config.toml
head_dim = 64
norm = "rmsnorm"
norm_eps = 1e-05
rope_base = 10000.0
attn_scale = 0.125
init = "trunc"
init_std_up = 0.03
decay_fraction = 0.762
Each number is 128 + 24 x the weight over its row's rms, rounded and kept within 0 to 255. Layers, rows and columns count from 0. Numbers have three digits each. The size before them is the row's rms in percent of the matrix's.

# layer 9 attention query, 256x224, rms 0.0556, rows 204-228, columns 112-167
077:081149122111131126141138146101101118097087153179145147165185099130119093156168123111145126168130144131137102085085158132138152123077124172125147105165133111113151101167
074:113173107132150108093144115143147116115110168148109143134128122161128112145133116159085128151111094031169117132107107114153095136108136116122152112127129140089152106156
081:162129119138106158115143146133131126132150128119126139063102171090126154127099115090155135090162126124095129132141100105124138091128121085123126134112139161135170131096
077:140104119101112120162112166114145175151138148086119210095130158128135154146093132113135137092180127136124090141140103110159160148118115108093080138137134106109089109091
073:097117074144120133078200097147140127131107125124120101100175124085152161159132113161108117154154121138155102130106130131130117133110138163165141083141158140111116072090
082:142096152164119162166083141116159139116159124109142113119087141117131107090142126122145101109119119166120133155136140103147132112147104108098131166095090135120077161117
091:130085147138105135155071148146136111115116121138110121123085156156137116110137156120146094105125147141135128145156128094169149108123147135109105169115118135162088135169
079:143155165091126134119135133122131096176112121171149129094155130135125124075123160105127133100136107118135162100130151119090135082147092140122109134149121128127178104175
099:156111097145133141140117123100134129120119142145152097089173107104143122104120119139100142171130127060081132153095113106133132153106103161133150137127135134099134127134
067:160134120099116125102153129140138142126145110088126136110117150103162155110124116189123122117178121145115089175128116108159117120104152102093096098152121144136102098144
091:138101150143146133120132132112145115121151122144147133090168134091125164091099088102169147118195140139076122171136137105072135148111133130123131136145145159102167122095
081:125088131104131165146139134157085158103118139101143165114112169097121100199167112158135135117153148141131093117106113153146170147083111119098112098142163142126097135110
079:139160128126135095131103149118129112146144146109096105110192119092135104121136137143097124168162127084145097152123163137124092134108156137176108141150147171110176119084
079:172075146154136165114091176128122152134172100132128090146118154152129140109088124106109102093138116130095146163138139137105093122152113120086102123109129125100122129109
082:190097133141134114113134112118096110137178130127099122115069151171131149132103150119149113083132092135118113106132133097134116127170151112141126170090100134127126108162
077:109122160146144124104106103123113145128146162140096144111141136067117172149125117123143134142140120166125128097090145127088153124098116101099126116152124135136118107137
089:118095165151092144130130151137128117187128113140133137111153162123131146148125170116217107083120155142148135175150077108145121088131098108136117163124137125134114160085
098:144133160129101100182146152096130098150120113173145116117155078137130061090107106098106160132134125128087177147128095095112160153084093127094141134177118122098126119144
095:091152126131162152155155130133147133128086081162177112095145084128097122129155148103193109113076119124119176110132113150154129144123098139138148098154134100100106132156
091:146132118154145149110126131139119114160138091127129119068175134051130171102107154147169157183096138136115106125117067125068125098132136139148142154136150168114166128117
089:135157123106135110131149129120125126172105160101114117129116149144116151173094106135103128099164093105100089122134088132122081118094177101178129107093140132115174135111
092:150146123178177150115129113115131091140118120104119128170083154091142186170124121136098111113125144163127110103117136093150114118154141130131140122136105206118109119150
105:128148118119122130148108144097126125078136138152108148132190132121065146082134093101152144096113111147095142146111146146139149126122145131102096114101090117138173121097
097:128168145144124150124115171138186136085094140133143135156168120127134146129107135089116107121131159129122139114097105122126127101100138097137128107140141121119171129148
108:157100133119136130164144134142082135154134132073116140107141144109126129160130142131137129106124128099105127136107128117157104100152143157113131057100078210146136115125
# layer 9 attention key, 256x224, rms 0.0569, rows 204-227, columns 112-167
075:162131121119131157160137123114111154123109168126133081132128111137077174142118098120059112123121120095134100186135135134099147083108125121143102130152141127131097097174
073:121106162136147143108121123098090095120136097141141129126100093141073131107099165139099126100137120117147124094158119102138166157134089106125114090145124114143075155142
079:144121118160151148131134074132147144127147126111103091148126106149089108111096105152053122134087104139145138073115178115102130127132133185123156156068128117144144167131
090:122107123109147136164149104160115096095134140103111103137118108150154115102117123122076127110131117144137114156091129131101118105162116139119123120140137151117115118107
077:145079147142133129117101136120124139113130143164116167134110127077162143173116144128127147141130142110151140096106140106097115158113130098132129090138114135156098138163
076:120168109132121089077131134145128132133100141151119151148146170151131071143134146144132108086135178120153146121113163146080117118151147113120133087115129147148193155110
083:094166090131154071145132136147149120116138126123123148182125120136127112154122111167126072110108146116154118143119139173121113120126116175090142135134155159132160098096
075:168108134140092136146110103109127110120121116126121114102130126168120133089099165108128095113154084133106128129125099101132143131141107144114095156101139129107145138136
078:132148134128110097121164115147106117119150113140140156132126128142139073048107135130104170117136117115107092086115135141131121132141102123130159156151146104113116116097
080:153124127128130136140139113138099136113150112088165166163117153144159136142138108136117157143137143142107160127143159107125106117116125151121093128060141131119087196128
088:148119145128094115135168085175093149106116116133083112111134106144140107082115128129105137126103085088105119111106163146127131104128122114135100102125125127118122140142
094:120139165110150150105120118099119115106143127118130114146143133174150128108128130145131103130180158130148121138088109135098110142095137150114080098137110115118136150140
079:121123113121149151163115101170143171127154158112105145132109163137126072117088138153121139059111159134132161087140136135139112115105152097062134146141140088151104139098
086:148142133168103103137171085129100102098127112101158127178123128167140119078127141131130146146160098081127144167100134130113079139137112172140122146090114168162175145162
080:133117107161126115113128093165116153111136156083146134186107145161116107122128134154128122112106162119153128153129146114134091115127117149156103143118128151160143141096
075:138107136111079127111143126091138098123096106139105093083155089100135196129131149113109136140119130125144081141132110118126171156141083138183127116148115187160116085144
089:140115131170131076109141135127115138116111112137138109154145135173137123113104157118132095084158121140140093174102113159099134092144088093106134122148094167144118132132
084:165156131163121109128142110136092106098085106177123110154129131122125107103142140122103158129186119183110118114101104118123142119165102129138103159125136162139121135037
101:128154089087143139123132094134114139159139110168126154126137132138100120158140150133106147116112137127099110105139142115127121116154121158106117128172066120103107081160
092:116156143121148118157144120114148122099119124142126136111106116160107143076138139114141157073110117163109102131093129152126099084154093171113139093136128114112152129123
091:129159129118146175145141114128116157172170154083112149144129169142144121107100109154127094120159116127144094135125155134160056115128152189116084149081157117129117154118
101:150148149158157110104118132112167079104092151139104122142107119111091177119126104156096132162153121073143141096136104148098109149108130104166106099098142187177157098156
105:132141137088103166080124139141136145123081146144134122097154095133160138151143109126174137139162138098114116144131103100115122155092134141136138157115144140111100085144
107:123127140122125124139156168126119081115152135162107188109168140155151109137129098104168107131128148131070163146160127140085121146129117165087142146186102140140165123114